Each number is 500 + 25 x the weight over its row's rms, rounded and kept within 0 to 999. Layers, rows and columns count from 0. Numbers have three digits each. The size before them is the row's rms in percent of the matrix's.

# down: layer 8 MLP down (transposed), 1536x384, rms 0.03, rows 344-443, columns 256-319
# up: layer 8 MLP up, 1536x384, rms 0.0308, rows 345-444, columns 256-319
down344 108:500540490476468503501518515532524526495478478489456506547493452498502488508491515466465466517448482515454467486525481500498482525504496503460511507491512485451517504473510482550508498504538531
up345 102:528518558503445473485525554494524502542514526478474493477513479506479479509496508495502479520466459462513505545534512516466528486509476521501508481532533513505481506483469477512481485513542525
down345 103:520507446488538488507492542442510461469519548517506532550503474463501482495529500499505505511517483471498476495521510531468510503534471489494521503517513509519480503521512473473493509493496528
up346 096:506516523496540467498486458463493499496546477503539514500512469434501585490442479478463526509508506517493504456488530516440471439480524507458523509485510476464497536504509479503526529489464495
down346 090:456491522534510526533496507463498500599504536486486512473508538520490490501517469490475517417496479482488499498480505517513501545500484529517485464476497481494522508490482461481536486499461537
up347 093:480516495510477502483537508467506513485473483512521530529528538503522484484520486504494484507564452536490471476522484548484503484457527525513474498491476481508464480488499459504509485530525490
down347 087:530514547501492458503516508486501500545521574492487489467485508469495483462516451517480510528475562467475487505516520491520460496488499495514482498503511500456528487507460452502542488509486494
up348 099:525560498532467480464476492499498493486475490516501514496505498523504554473486521463508461509485508519523528528520543506505488499476495532474539499516487481531504446521444515520490508482456523
down348 095:471513530464487498484524531494517457537567506489496514474477496453482481506506514499519515500521512478500522539542492512547508514464467512460475510485511473497490492517530548521473516480456493
up349 077:482465505485532472478496509514533509486520499543471467497540528457482499471492539480535507538510529471434458469503500489496510462512546498482494522451510468518455498535472538471468522528518488
down349 076:543491500504493489513529512500481518530452454475498566557473472481523481505484507514462466451482469547535517518473462511470504509452490482533474453487480566485502496439542478529531492477462543
up350 107:477513503504459495481567551476519481513469490543485539479544504499528503477503544519504493542531475496516488519496510514466518486463509521491488527482491520518461585552510482512509465541459465
down350 109:521486486498544499494493508495548481533529500470479480514542484465483519494486507466509496530499500532502510522487501527551509496585506489545506501538551514485505515485508504490488475464477516
up351 084:532517512521528507523510514476530494493455515497517523451508457467508538448512542489493499498485453447498488443536479482489500477498475508484492515502496474489517483493561504466521519479515537
down351 082:523517490537522503499529539500517478534517499503490504538523521485457495522504471513525558538511521504461515530462507486498522534497529481554505512539478509463542510460432510605489475481489486
up352 095:488479481508497473489510520514539504513545514509535460472479455493497513487520522563518524494517490502543447485478479497468485498483467548528527485512517522530479502519434539510482453526492508
down352 096:513524461476506527522486438474508460489501534524528534530489521503517532501499477500486533527496489449478497490475483499494545529493509500485492518514515504476497446478513487497507494445509531
up353 100:536476510498490508494499485512536504530480551493466509479489463509496519467522513483489508524502486440572475497526514489484518473492473516516530523487515508505503484502558507469463480485500451
down353 092:497516543535496502492503493484489481485502511538495524513528477522462540532534460505516500507456489501478468531506480505509537465474471503530463489490462491468503491492498516551481539488456454
up354 106:483535516531505505457519521475519476476474508535551530474476501511486502508493469497470509516489526503504470488487500517553521482502534549471494464518523476512493496458507496470529492519530472
down354 104:478520490489539513488528493454506534501510493462496483503517487518532502499545537525467533496489496474540519478501492539476490504477515515498475463518472477510502508494493506503496438541546507
up355 095:493482494530490498511503515475546545468497469482467468492554493486527503529513508510461487475516437512481527506506503538538505460457504549510516500506530485477497496490487501527457500530538511
down355 095:475500542495526481491444482492540512494486492470528490512434497471514466501525480458546518532484498488494499494474479499483470523493554469443522495488463499551492465475530515472536556524480504
up356 101:518490503485513507519510478484521489472513502509499496472507496496534450510497549496465467554506493517532492488509473472520533522501484501478516496500523520528467527530492469553496505522447460
down356 108:523470507520521483467500506491466509501494462505465527468508496512506529538512508495541516445476505532541499483463476516513490481475497520520492510526464498504451478467473501516502530513481511
up357 102:501490541511514491462515507500533497519529508493515529460496509516496503453525505507520503529499516513501469464505536445512472489524464517523488517516528499503492511498524490503449509455461500
down357 095:516478514551521486534456501526465522556467504486499508517479468508476503493517515492516525532517500461455495524494538495507455512491466519474524483467485487493553444503510498512541474444459507
up358 098:508494588483510490463558517502523461442497520495462496468539462527525478483503498539488495466494514511524491477528504517543502509500533524542491514518506518499508520521509459502478514513488498
down358 100:502495509484522476515421471538515508501531517507470491455495549491442547490525525484547525501476523465504486503499498497551488494480465506517516452514502510464489466518529501502483554499511483
up359 109:479546508483484520533457500461515466470486482534519482500499439527523492510512517499469479494493511495494468491507483445520527485500489517484479468494503492495446485540516490507497494513510511
down359 107:495511506510476522496522535469522510529470484477516484491496530527523496528508514496500515477504531561483479481476539509548514480508532507481528493520498491556485546465489526524484494513448533
up360 070:492523487516500485503504532527510520494524509480532467521465467508488498471505478474472497519525469479531481487506513495526507473494435505494510501471521524493508506538509516552492527501520442
down360 127:513497482526515481496496520519533507497503480497520449493456487505492516463528491475468512545508481494533465498518512509529533467497481483510486501473529530523502502512472519557504528501501453
up361 105:534498482514462511535514505504577485497453472535471502456498493483513466452470548493471492507528513494470466493525508479523517457474475510479502493493529525521453521535512464519515505493479497
down361 106:521476495512471490494487493519540412544517471503485489497538501500507469500458553489475503472455518495458508499494489486518512481494526505520506471511535545541485488496528505499444511527535509
up362 097:523477513512494539537515488486473468461512532498506556456466536497515503534470534518460515499471526473485483512490500512518475518524505492483505491482491542544476490510526529517486534473521489
down362 094:507532483515505511446485487524509493548538502516526477526490462573496504519491511475466469486530467523513524499476456471559504536511460533556486478494524456457448542439500472500521481528446502
up363 110:509523477487532460483469495463490504518505461528514482498495496553499500485516481463459485510520537473507490485467512428546509548483472518508524466527541540538511502546527526517494539569480489
down363 120:485527440467491527558537503486520526483444516520506537496507504463545522462497491509469528497501536509477495506480497481515468438482494514480513514495484510496554526487511502515539534451520486
up364 104:549508464518520441466475517485466495502482478491500468495496490502507512464496489517440465534536480480484490522511546509530550509498460507492513508487504532537504502499486525509492539509455486
down364 111:510515522508510493522474522517492510451484491487509527480465513500501520493500505526524494540503459484483498459495562495512481523519493534514505489513536527490482509507506503492526469488496542
up365 090:497531463492473494496506532501557508540470469505481557492481468543505508495531519480479506494502506515516523467480505498544497464519502475484496464532497524503491496467565504519504567555502486
down365 092:499515524518508505529505531510523524480534541534471509502475493473544486478540514517487502485511493530537453493475472503495533560497486526538477509477521505508504466498490491517489499532471508
up366 107:484490489521514476488562516484524510487494515477486499510515559496494514531523449497497534561556470515510480520499493484508485504496536523524518497505519510501459515557496492535533494523523486
down366 115:517525482496521499492499537487505496515547540469518451543509480494449485506477504537528467535493496504512476488489494474498526482478510481520465500498467495517484513489478481523515453567484538
up367 103:518528467510503474518488523483516518516477500529514489521504464478549525484519525505534526489514516519483465531532488495531518510505479469494544476465499521505510500538508479484549520534495506
down367 096:514495506483489514495489451485476482499545522441484530500485492497469549456512494514543556502488517530490470495525512472515475504485527484510502498517530466464515493485493532477551530498487508
up368 099:530563492512497471468494455455495498427479462558455477498475500495517516523465521511524464546532513540458500467519538483560488479474529504519497515492532494526504514503523514518484514539454477
down368 094:543472483548467480477433479514506508476488495512524516528492497456506567484470481524491462526479477461551517485515489511522499493512521511443508508497443493513538462501459507485493563492471467
up369 096:494480535521509489475469488489495532470491506542489482443532501471491500480467542521513522542511510523520496496549536565510513482482447477502468490481564483499548507561528496509514501444461508
down369 098:466561488454541455496477514516507464494538499538465471502486502505537503498507512544491499512540519520480475459520431495522522557483507520523519535536483516464461447507464517533529516537503486
up370 092:494459485491500461530495505484530506513513471515490491511485495495479457509457515515464527543512513481491507528480508482498511485506448519510501472476499549463458481466490556456509454489510474
down370 095:497539518511498549491504506522483499485492539498516537496510503497499524484531477477530486467489497505507530483493496517501491513479546492500471528554507463511530525506500465538504543498465523
up371 087:505515500509497509562498491511516520444463484497502483485517450497496575493513499516497526515481489503538451531505521498470527499523484486485521494519497516499548479506509462550524549449487489
down371 086:511553492494488525491511537498482533484504515535532510472539567486509467502509487467538512484530479466494507510509500505518490496490523515499510488490502516488475473501507481515490484548476477
up372 096:520480565518512478462476497461467532498511456488464465516532540493518521500542477462503537515497468519493480524522509505497506502427504516485478480519485489498494509476464533530529516529542534
down372 097:509517478486483569489537516492532510556518444528529479503480542498500485483523516516485480516514492527489500485490498511484486496510522541468489497536521459483509505482503488555476526505491507
up373 092:536505527484490509524529518470526536501493462486490543508557548456497506508534509509512518494457498491506504522499499492491517496496504518481498516536536496537514517451502484494476445554516517
down373 093:494521537522483495494535480491530527507526578525547496519479550524474558481552510470494499496539437475497507475513502489492498517524467532499532522495457533500477491501508515504537475490508474
up374 092:480488491517496517531498488484533528473522490492536437502484544535494533521494491448489455521501519514526472553466462484533519502512471497499536459483521511497522477461477517536549462556450510
down374 086:526550472518469497489510489515495472492477520493500522505471500485514560466500487518535519484482488481513530479468521524521478492485531523535492482469547491477532519527549478509451514491498502
up375 108:534534478509454497513499520495506466481477486523483503468445511470517529525484467516460468488509469476510485529508537485492506525508489502524476505482521532531485493478500470499528513499486500
down375 111:501542460540540489545449498531516487473496485527502529477509483482516506497521511489516484481523507490517511514506510444508524507484457505490472484463484515497518511532530480478473478511478496
up376 114:499535519534500482492544524473555500464517499503510508477530467481549545500525541531473482516494470550530487503496477473490521486492527551533474527501526479518522522558485481522522490538476464
down376 122:472521489519507495518470469538489513508474496503507508492512506478503481492467485531526525504475463484502503502484506515517519501558541506520477527497466499521477500530518484497532485507532511
up377 098:535488468478477508480492496479558499486488515551535489467506472500491496501493522487500504523463476474510445490495477530524539501514470515491507527445539486525502467497519473488513526509453507
down377 094:535498519515536474488550456492534526538501528491545479530499515544483472562527467493514512523481520494502513485491466478553475459500505473487544510497487526505496509473491482496513472497457522
up378 106:543517498514529442506560528477514476503555516524485526524545474498497444505464493491503498505533478484490496517454502533572474478451464529487443500503492508510529530514503531530513484513489504
down378 101:483536502449479507467520511475441500500513495487517511502513500510524533525495480530514485521535536493492505487467478494500468528502474509536497486517503488531519525487500492516527503469451501
up379 097:509514535490486501508500516483534496533498511528452482476540519486548531497495534512474459514470436539518504538484512492537497488485505512507467515522502434507477526515532506491536463486495482
down379 096:503537531509512504505508497501499470513544515499486497525534550527525475504519482482519539490493478495501522472518507498507513466441533489494493525502516513531523516508507522486437476516504500
up380 100:485513525482525482476517498514508494489508492552509528495496506469505511516534503509496476538575484475523481547510527515525501487512506568493543523467539511482478467491484560499488476550526527
down380 102:545513513490499474491493515506521510482514513508499504480530500561548480487468452467484507491487526461501523493461456492520513523491489510522505481484521497529487484483485511514507493480498491
up381 103:548517461512498488481533497478517484506542496484490483500482487478501513467486454469463460509495504475539506494486466492497498507512493516489514505479543496502451502490493475528474518476473497
down381 113:493517522486449559422506519492432542492484527498532534480549537498527462490527533527503527498526511522463495479444516477475509520476473530493467453508469512520481498487469466508520573524496469
up382 099:507520479516418518481477489499504483486555473507528519499580509490501473469471550435451502514545471501459484467523494459518486458475528490502469480479482508514472486532522513517525492510509467
down382 101:490492518532504491509521462476495470488439515504494483495553455561520501493463496536520522467473545515476518478517473535520443503461497505500529510480522523508480454537489505482490551517493529
up383 102:540485490491534533477487515494506501510484500502503468502526521491511473476540549480498487478471491476492505488548440546486502473511489522488516486498515480533497534467496433520483504510497500
down383 099:473497527497518528520515485518524514507524525476479515506485452476483524489494508517534489508465503533505450497503493527539512437473472483501498487525492472538506527514524511522468524482528451
up384 091:503470498518499482496493466483466530539457519499463481524498486519491541491464476456496469541521496490516472554494472519537512479458457531500513510482527480549544472453502462504492471470519528
down384 084:440489502497482464553518504512498454463563489494473520473500485505500471545502529523475535451508536526506487464460557485467496513515499490485479536565477522493486500515473530491491517529459561
up385 121:549481511474493475490494521464517531460476499538455470534490475510492492483481549509511503516516478502484500517523532480548496519449463526497524451472500503488493502513470504504495482542498514
down385 124:514461453494501499501465532534458499505473543485476492549529517496496476481451498530487521480540459497498475475484517531477540513443527503511520465476517501514513518481555497488528486479467489
up386 089:518474500512531511489505501485525529491483469502509479465539517514500543478477493508506522509470501470538474534514514477457529519477486539487459492488520517471510518520443502525441505495541482
down386 087:547516485525466474519505499507490518519531471496519506484513543510514496500509508546508499474505507508477501483484486480488512494516515507505571515490498462499539490510568478496481516510503500
up387 102:501500515533463491483510479488463501496489459532499483516520496515503477513472506460494488503486494509503477448494483513508492500495523529515431459505544492494500493486446503534495463514509480
down387 114:516523449532506514506475543505527466466510517508472490503510535467530466502504488514461508482530540535492528463497470508472504511497492478522525507503503480516515496514473520530475468529477505
up388 106:528488498508428445451548508473531476489490499528517550480474555543505440475507487501497451514506461479467499516481499460478527488502515513479512486479529528502517487538494521547498499534488464
down388 112:534510494451506511491465493483506486520506499482471517522516530464493517501480509523492489507552523457495439483538531540494525508528508476516451476448546490489505539511526497478521463496462545
up389 093:487529526515472454518508471470515543490475502535513542480531500509524462467504539520479491493486463560471519515521533482491501511484492502490493492516502524498488512532524467483527537474457479
down389 087:511503487538531513505473550456507491455494449491502489522543475494498556499476490505529484498517477520520483509468450533500533523510517499507476508480436507454487498488491509479464491486482537
up390 104:497530497511492539478487510473506517510516542490479530519496514456511492494542508486512549515523463509478453490476496466504496451493476505496528489464489524484522498555495502522497499520541498
down390 103:501491519464566499490498478522467493531517483509522523499538483471500482519489477488477539503547538533474523504501480469569503489510514487520509506458468485503536491503502499502492507510468501
up391 113:499538463497490497551532549485510501443510525556516519527493501499503489503490558514497491531490541512504508498559441460466534506511523494542504466518533521513474533529554486494514491505472497
down391 109:458468482489521493483487542540472474481469488501536531472499523476512556527521530541506488479545540483499500489476510518476492514508535526531528491459477486495491452490555463513471482501494512
up392 104:538531501515492536481510519487533485502475529519480528463497446502529505451521567492512508492470457496469465510500523523483503524487505500476547525429493522513478510527478455493472481507456513
down392 104:457486512459517506492508491467504491498501463488448469503493509487483513514520513467495528441494520523517496450483466519539497505480496476507468548523494498486491485507494515471559452508555526
up393 102:513530469525507529535512492498497503451489499496509453479511525517528535503505529494502466540499565497492462472533489488505521511541489501493541483514508530532528499470500451482508514485419479
down393 098:516453468477483534490500483490488509477533523455508475499503475470475517491509485514477526490470521479511520523491476517497502474530525507544518470501518489539495496513481540512436515488518455
up394 103:527530493541461516474493491505515517505475528514498506490455461487514547499478525458520515534528498524514466483495510516490482496542492515482496494508489470515456501506508501495494497503514482
down394 097:467493497487475487490486507448486525510522508507491487488461505533460488487520473527512504515506514458472500469525502514522499540499516532553464441520506499517500489522530500534540489529542466
up395 097:502479481563493475534547478488510479476457482505529557492472517514523507510481454514434499529533507520514457511521540518512473529491556516513536533521537469521506503469523496522543493500493451
down395 090:494510498510480510523505462478513475478524452522474512549514491490493513500526477508509518544514537518484486473470463521516470505481571485473510546516491492493475522533483516487498520468498496
up396 118:514514524480470501520471505438526513490497463500521512520498530506500458485472489499441484542494493527464491539496477493514513500534508531513484517479538516509466448487525529521521504496485469
down396 113:492502470464458541440465528500517490473499476520553466485554510457500507457430479492483506480508506453493458506508515504538458505545462513499512493517537455506439519506537489503543481471516492
up397 094:504543485508477524524485488465480474492471480510504506517529512499492476541472490507520514522484539534481497510453497509523508502482507528530471480502507523492536479506450534535508506528514493
down397 097:512494535499483489481513527550495539512522511502490486471473496487478508466524532509493488456483468458521487501515473499490498514506465477481508506518490466535458550491578482471513493471507468
up398 113:478539494524463485496517483477501503521454533496499520464494535474552509476481533504466451495492522482483483451457483500522482490495493499461496530475514531574520527530521499489541505498547458
down398 108:526507480503480447529476509514489475462506526531529457476533493508500532505494520506516502510530515506400486451531547519516490470498503488526479531527467489447508489486446483527540512536518491
up399 097:498457463503499433545488557475500540461464464509521482492501478489483537518507521513511490545507510482500504492536471511525528484500473514507542474503496547529498481499523487481514481504525514
down399 091:518510500485541516485484478494489508534494480480477512485547474482547521497530488496528547515467522532566472475478515506484508520489488483537524506485521486474490527504484488506473503486417495
up400 103:568533539518520491503496526501511531528478514515469499478521514501522511434484496477503451484525453468523476540531445485463523501496508524455515539454479532493517524500492486488490456505508489
down400 103:502525521490500480433515501488496543455506506465511492551518491493519496496471515508509520476497491532500511483469475504493480515524492490559492542499496531465484479509453511500492523504470479
up401 106:440468488465483497539543494498483453514489487497531509524498485531538509503461497495468548501529501492478491546473522518563540501504461512502489485504509566513471452526534540475498511498539476
down401 098:447523473488512502549544470490464500502453502528549489530488520502483514503476544508526534515482485503478557536496515472540535508491478499489509503520467521464488490445474488513518496494516513
up402 089:518502531516554511518480544459524491456484511523485492428487509542489495518475508505470474500444437494522494475493494535495524508525495469523484534477524519511504499517492491520515487469501490
down402 095:532498550520462502534484509504512496512470467508473472552537549509452525496531553503441522505502477471490510497520534537534500475522482474475500473525502478529486513446572494524482541470529498
up403 095:550466494503470476502503490497512522504485495514514479477542483475476466514486498521503481492512498522492483507517506497514542486525493500497496492475530500499513566497524514515529459530497465
down403 095:497531499493496503488542524532503491504527474449499490506517504473540502497487511514500525482510507499503514473498444528507534501500522513489505517524456472488539484480445508493447485475477514
up404 104:553498468533508536519517515470504509500512535461439489486516524485550468531514484505461514480466487510520498526520488460513546531476517513516466564519483482524507538518484491505490512521490517
down404 102:471494487534488468495487527488486523491492512550512498505515510500454458482513505479497485502509519493466510490525495529461491487518514520496543504502497506513530495539531535492483510543519470
up405 092:466514484496496548544519518506498546518527465498503477485501501496543592498460501492483501510518550527527490462473502505492454508448509517497531496476506524503502530488504481533454485554467522
down405 088:508458500495499512476544517516499521506466530491538531448524501526507501507558474475461492510514477512465498490487517511511469522466439486523479529479507534532494482458522514502536499444475526
up406 109:533489495494459493495494545501515537451542485490475519498519534461475534514485491476509504522508451537504501530489471502474539509498510518556488489490481482493514478505477485500530466489530492
down406 104:480521521528475483495498521503493529501493495547515530521506508530514490510504490498475553494479528539514500498527493481523485492481510541465500515465461525500513495484504513479478462510517525
up407 097:527483484480508497524538461497515493494494525528514513458487537507519485535510514486477463557510498506525491506490524531510491525503493497480491505523543510543528487507489496549474511499461515
down407 093:492539491469492458492482467502453484448543497473499525527505472499502526488495489474520485488545501494480525503502490519491538484493527456510511522478517442479519472503472522549463529497481540
up408 106:503499527570510461472511505516504515528492537503485494500491507492557521508483531515522514516557469545509480494449478530521504503484440516496537502496521502499509520480436487498506462473493492
down408 111:480526503499504471488509500474472511518520516463488487515499559539451539524488532507459542494515513486482442479515490473467505504475557505459478520478489548458467485519519492491508516453517517
up409 094:535487469516504515500543495489468467509513504500509517473485521502522504494518510442503473505481477457535486516549486508506560508545475474512497529492492493535500509520487499519525519467504501
down409 090:500458515477518473486452493498488516531499440486533472502483476504529557486510522532481508503534509526489476501503528461531473498497491490445506498477525479511501519475500467504486485474500520
up410 099:508530513543474469477552509480531515528511473494520513546517484497498504515548508495493536527550522535467471487503536509523468489508516508475529495506515468516528519511505484550523485514458465
down410 093:505530492530504467516496523475477528483487520514520506515526463485487517500526475526500507500503513519522478511512492476486461579518506505447482493531465491526483498464533514462510478499514508
up411 109:523495481527485482472561516485476522530483489526549492521487527526530552509501509446451494566500561479473477504502502527550497530465518528498518464476521481522489525453448509494476500522467511
down411 115:539524468472500472518523494508470514520474479490460498492508486480516477488512478504513522470492512457499533479540511543530484531465498515471500496487495507515488475542505500511543487531502504
up412 109:548497520559507496455483460482487504488479459555495534508455480511511523468466519479492472555482521470514462527514490482532510522460520499492502481520523520538536487482490465510516501548467434
down412 115:501465492521509501519461515495453494467492508483510526491473494531525553495517448509488542523545497506475491517439501548487478508423505529501504478495490502441497488494503508506480529526481509
up413 083:535474512497516513503540515456524463491484487532512522460491505519501528502488478470502472531458450516498512451512501465530516515494513490520468513439519494535475548513501502513494492489517468
down413 081:446483510491461487513504472508537471531537478484499492491521475505499527492534497527487506501535498475544496520533523446480487495536477452476511502467531488508514522513508491515436492490512536
up414 105:493535503508490502472543540474529526495488524514502537500485528467520506495480487513500508471526507517523493510478546532548475515477494537507500491507516487513511492509508481521505556514479456
down414 108:479444472526499498496451496468541475538499480471545450498490495501502491488481465488463501464468476540500486499483492520503501545503501489518489470502556523493492505510506529508496539490491525
up415 108:511512486500494480476495507489490474493473516500522511462463523529500490476507532521486499532536510466478492503493483541517556500508512505510538470481513489544452521502459477485515516501506453
down415 110:468530481537478511519485471492504496499487464513500502518532519466475526526516536438517492531495534484479490527492506479458515539483496476475490477466527504494526489488503518483515548491588497
up416 091:523502497453499518461500509500525495471457506545474477477512483525487516521514482485528500498466453492477472509485486517498517477483528514489524444469524483487525502490481512489474502528530510
down416 087:537505506488538498530467469508544544534483515487541480488522515470467453496511517478516508503459492509495501520487454508508468478527484510551514476510483499488436489482539492475465498480474525
up417 096:513483466454493526472541524467499484484470480489498494482493486480482528493498509509507538534484480474481473484503524467505535466483556513480441445501509511502503499512527493479476496553524511
down417 096:451523479512531498488461514525507508498473493514479472515468505518523487494510483524492487508444507477481486488540463525478486466547532451476498488470521506506478497469533530527498492525542483
up418 094:516565450491497511493501511486508479464449506485464525509463511538512537482540514505486484481473451496520500456540535471506553448461510511468506501528486455491546494490521519464491473549505496
down418 094:491500531517514512513501482509475540501481501519522508488529535517519502499519483485539408525521468513541520497466476462541523519508478534509537509528529500493464480527500499473463500480462444
up419 081:542522511495484502497498502478483518528525540531513493532492540483523499519495509497528460483507502505505532513483526512517505498468477529522534481476505483488482506467501509482449486524495487
down419 087:488503437532483479506485505514510499461494494482506513495516492493496495479531507510471534514515489498502447468552514528466497512574552488502467493502497521502526490514482518477515509535475485
up420 089:500515497523520498517478464469538493453501463561506506521485487494515531515504507504512458489527494492513469478520505482489544531500483484495539493484475484465515547537539491476487540505519507
down420 093:512514501525465522504553525520493512539435488497483509482502495529472501524548524523485500506478510500546472504465447509490441497515494520496478529509550507547483477491489499526494480490470452
up421 093:480473510501518504476506505483493493492469525519484481511471465524467522489507482487503544506533503489504517500471554553540497441512439507464526485473500492497469509511527535527480483525465501
down421 085:512544488532504498493551493527486475470503536516509518522486527504477515486498516450546485453508492490500512525535500455475499519474502468461532447477504469497476499467485480463497473484467491
up422 101:477551468472475442497494452496523511511507486542503546465479520438493506492517513487520516510477479508548463506561536480488489474500515504506527518479503518523505485497540463498521540522512452
down422 092:500507504505542498487460534500478453476506516491473524496472445495540530539491465513551538464525479534481493508491501563504477529469478484486477508469542513506534490517512492508495491514476558
up423 108:511509460505501491490495531493534472501491462490493452509524476544480518490527498521471453520524508502531491525500483487477561486500499530492503439491495485510483515485539486472460514482529507
down423 110:474543510451492485513480484501524479491492555510516479473477510505490516475500496481471517485488464528494525482497488498520496504490503523464460501523515486487501461499465515466499516527586493
up424 110:502513465499520457505502533445519540469482466527463476500516513508498474470491464511484452521485486508458516470496484483505567504515548510516510454539551496490498508515534499508487536555507481
down424 122:559489491505519552486516496514496524476503528507502470487491500458537501486537495462487487513529518491481512507506460492514492515503524514503514509468510472515515491517488491527507507500473506
up425 092:462500511517545493494524469504554483470510515524454480449490483503536524480495502463504491510500477534505481513471442483483515515445553545496479547492518510471489458472449498520459480497520500
down425 093:526546525505463516507481488467515512516511527514549574475485517510528447530523494489518476536503538487487509473546463489475465505515508512526513475452487481533463528514536498483476503552526502
up426 094:475536464520480461544484528491541515480496488476449528490524502471535591478529547517500516482473438513485515502479517502495517516511499502504548504513499514502542501517509537468518497518478506
down426 094:528515479507489491490500502506528470491559515521473506487514511515489486468485492471508533498521481511518462456469485486443484499488439492504480520480488544490454512493526520469526447516475509
up427 100:482512534528501456435536532481493494469465482544481479484524524468510446517497499482491497516532485512518478526505525484519525539468512528485511508493546455483543499539469446478485490495504503
down427 106:501502483500511500516518454507503524519524509503520491485482512486507492492497517461500511505498438494519497514507492468507484531510519524503469548533491472457515495470465465558497563495470521
up428 104:520502471529477511517491477516480479508487548508494518486500505480458532478517512493464469487531499508527475525537451573515516412492476486521513526480516508510541552499501483498492527509568483
down428 095:503524485482483516506542489499500507463509481501521498443482439491539472504502505532492506523526529507499481506486541546510511466520462460442509500560484497503516492487478464488484467519485467
up429 105:552513553513539457463470483485486489476482515547470511478510476449478518464457498539527508510511509538539480510508524516535488471450540528480490501491536472495499501498508508483489487534479499
down429 107:487545485477475480489497453479484519460517446540528527543505487516528511560525516514482500509483510473484494487545490528499462507461510519504494461549546496479475489467496502520465456509487461
up430 094:526509464484517532553524482509483477446483509487497495497496469481480476486464527467462481471516511469507488468438486507513488483476476512506494483482542497510501480521543501519496469491525511
down430 099:501489508513516478454476491529531506489505503502507482470501481494490520464527530472452520478509528484454481502447510481524467480511450470518519524512475490523484497519526477485513514500492452
up431 105:494493480487492479499499515499494495484458455474484519460490496475493455472504509519517470485545465487518490486536493475468542472493544515486533470495508508534457528510566512472524506513533484
down431 105:478489501475454494486472521497486481512526513520504508482479538482462492517503518491537473495492481479484554522464469496506500468515485501565500491517478460471482517504488534551546516495484492
up432 107:482524528544487489511544550479518485524504495472525506506543498505514491508488501467447456516487531528519481515511522531551514483492534516508485505507525511480479451489471497506461486506531481
down432 119:530498504539509505527511516504516477471483483515488476451562512465522477473518518512508497512519492492544505509493480524503527501550480464466528543464482545528492492506484488460495491505487477
up433 104:515513495473519485481491462506500499451487523533543489478494466481514543456464497472488505488505536486540505490494479503492497495495506516508534474460499521473466521576501452497529496505515511
down433 104:529487466495514518557502518528476491498487544484505498525530489473524490459473517507476488514482490539484458508499484525503494536531482494534516528508490519500481523469463491507537507497530529
up434 099:540535536504458512515507509473488487448506489523509491475489486533463489459543493514521490519515473524523490510534552463511489472498487509508538447515507502508484483468481453461427467502507494
down434 094:465486519510507508492516497525470526449457468496476515526541519491509471529460514511498500509499514476459490469496467481478515547469473517500505544479524518552500525494518513490534537545504464
up435 098:535506492519504463511471502492516458478509535487474459431517489535514510510462501487519508523494538454459487496525521518485522471535490477480514472465505528549513461455518510471493521502482505
down435 098:506490500518487526485476503482504475498509477473535458518500499514509510479477509497491470482481535498466525462455484487498449528507510477497519471535538468495464485481494518511461523484505443
up436 101:510478544502487482511518511516493466530501523484533546483511508492498468485517520499516522510522506468573475511496537459514472476475494523490560475521530513521509449530492496500471495509501475
down436 097:512499530476511480482523503517497488501511495533502507515486494566515449506495539523508452532578511501525498497523502540533497482509524505543513493532490477510484487501529476488502483444493514
up437 104:488489467521454478532500477491518518519491488518472471516477510500503482501532521481499471534503520512537496508499493509516513494529502500511480500539520483555489510493505464469507502513477489
down437 094:506512519505496505512503511528490494445521487534507495500525537502515497505518478446532528526507475521463487463460510538474503501473529469556505473522542493487476525497510498473496555492454509
up438 105:515555504487511564508515537487478519467452481487494522510496482485537492497554514512510484510520482498507500527493482494490512467489481538519515542499502489502495557519453492521447474521506478
down438 110:499443481499474484470499521517568502542467493525522517568525497507481523520518462465497485490497502543514527493499488506534560497519488501487470486507514492474529481506513484518518498509503524
up439 102:519498509506483528437532494471522509508539495476466499487506493512540468518528488489499517486479486518500468526471470494552498500481514511455494495514492513525477478457488484505496471508504505
down439 096:503483495542496523480517507483492497507509507554501503475490489507486502468459475505462518471531526488514465489509468534494506481508492526516496483481522460543499503459514484488510516489513492
up440 107:512487496523492503495539509484564479466479515543546502503552503524531507545486519477472500549504523515493500498488461497515501482505538518539472531500551504522492526507468496534502501537506516
down440 105:513492562523546466500440477534494532484527514453481496503440502483510465530498506501508507489511548518468534451517529465519538465461494492499500514501481493521489459471573472509496542492543528
up441 116:527499483500445497504527519478498485500482529498495465488494534453526472489529486500476507526423506477483518480526536501547512490500480503498491484481517542520457486526503517519537501472498496
down441 118:501475495515500499487471477482507496477479478526480504510497509474516502490520543502495514479484521501505509507521510492539479499533493529519448523502525496492457526476529538498515535533449529
up442 100:466524492543532457547504500488531535512516478452446527483483503451503490460458505517463468514533516524509505549476488455471528494447505490493518489468485507523519480530530466466510507483549510
down442 100:518518513502463498455473527491495508493500459489447499501498542482496485480491508473481521524568527489509526544536550548471520509503514438488496506470489503502497506482508448518500486541505522
up443 097:502514507521488466519525484484487498526516490485492484479534521478511530510483481509507493484549479487500474443488558499541493467504502545532476557490529508489517462513515486546471429489469500
down443 090:524512487447509510515528529470512505460502502493525513513489483486487467489494482460513535519501498549449473511493503510493500515482512495499440467479492501509455454470499509528496532508519523
up444 111:534503496566524479498486495485483541434453435532511458487492530486498523515505518508514519529529495488508501504506515549485499513514470489493518482462483501491481530527491511493503471525454513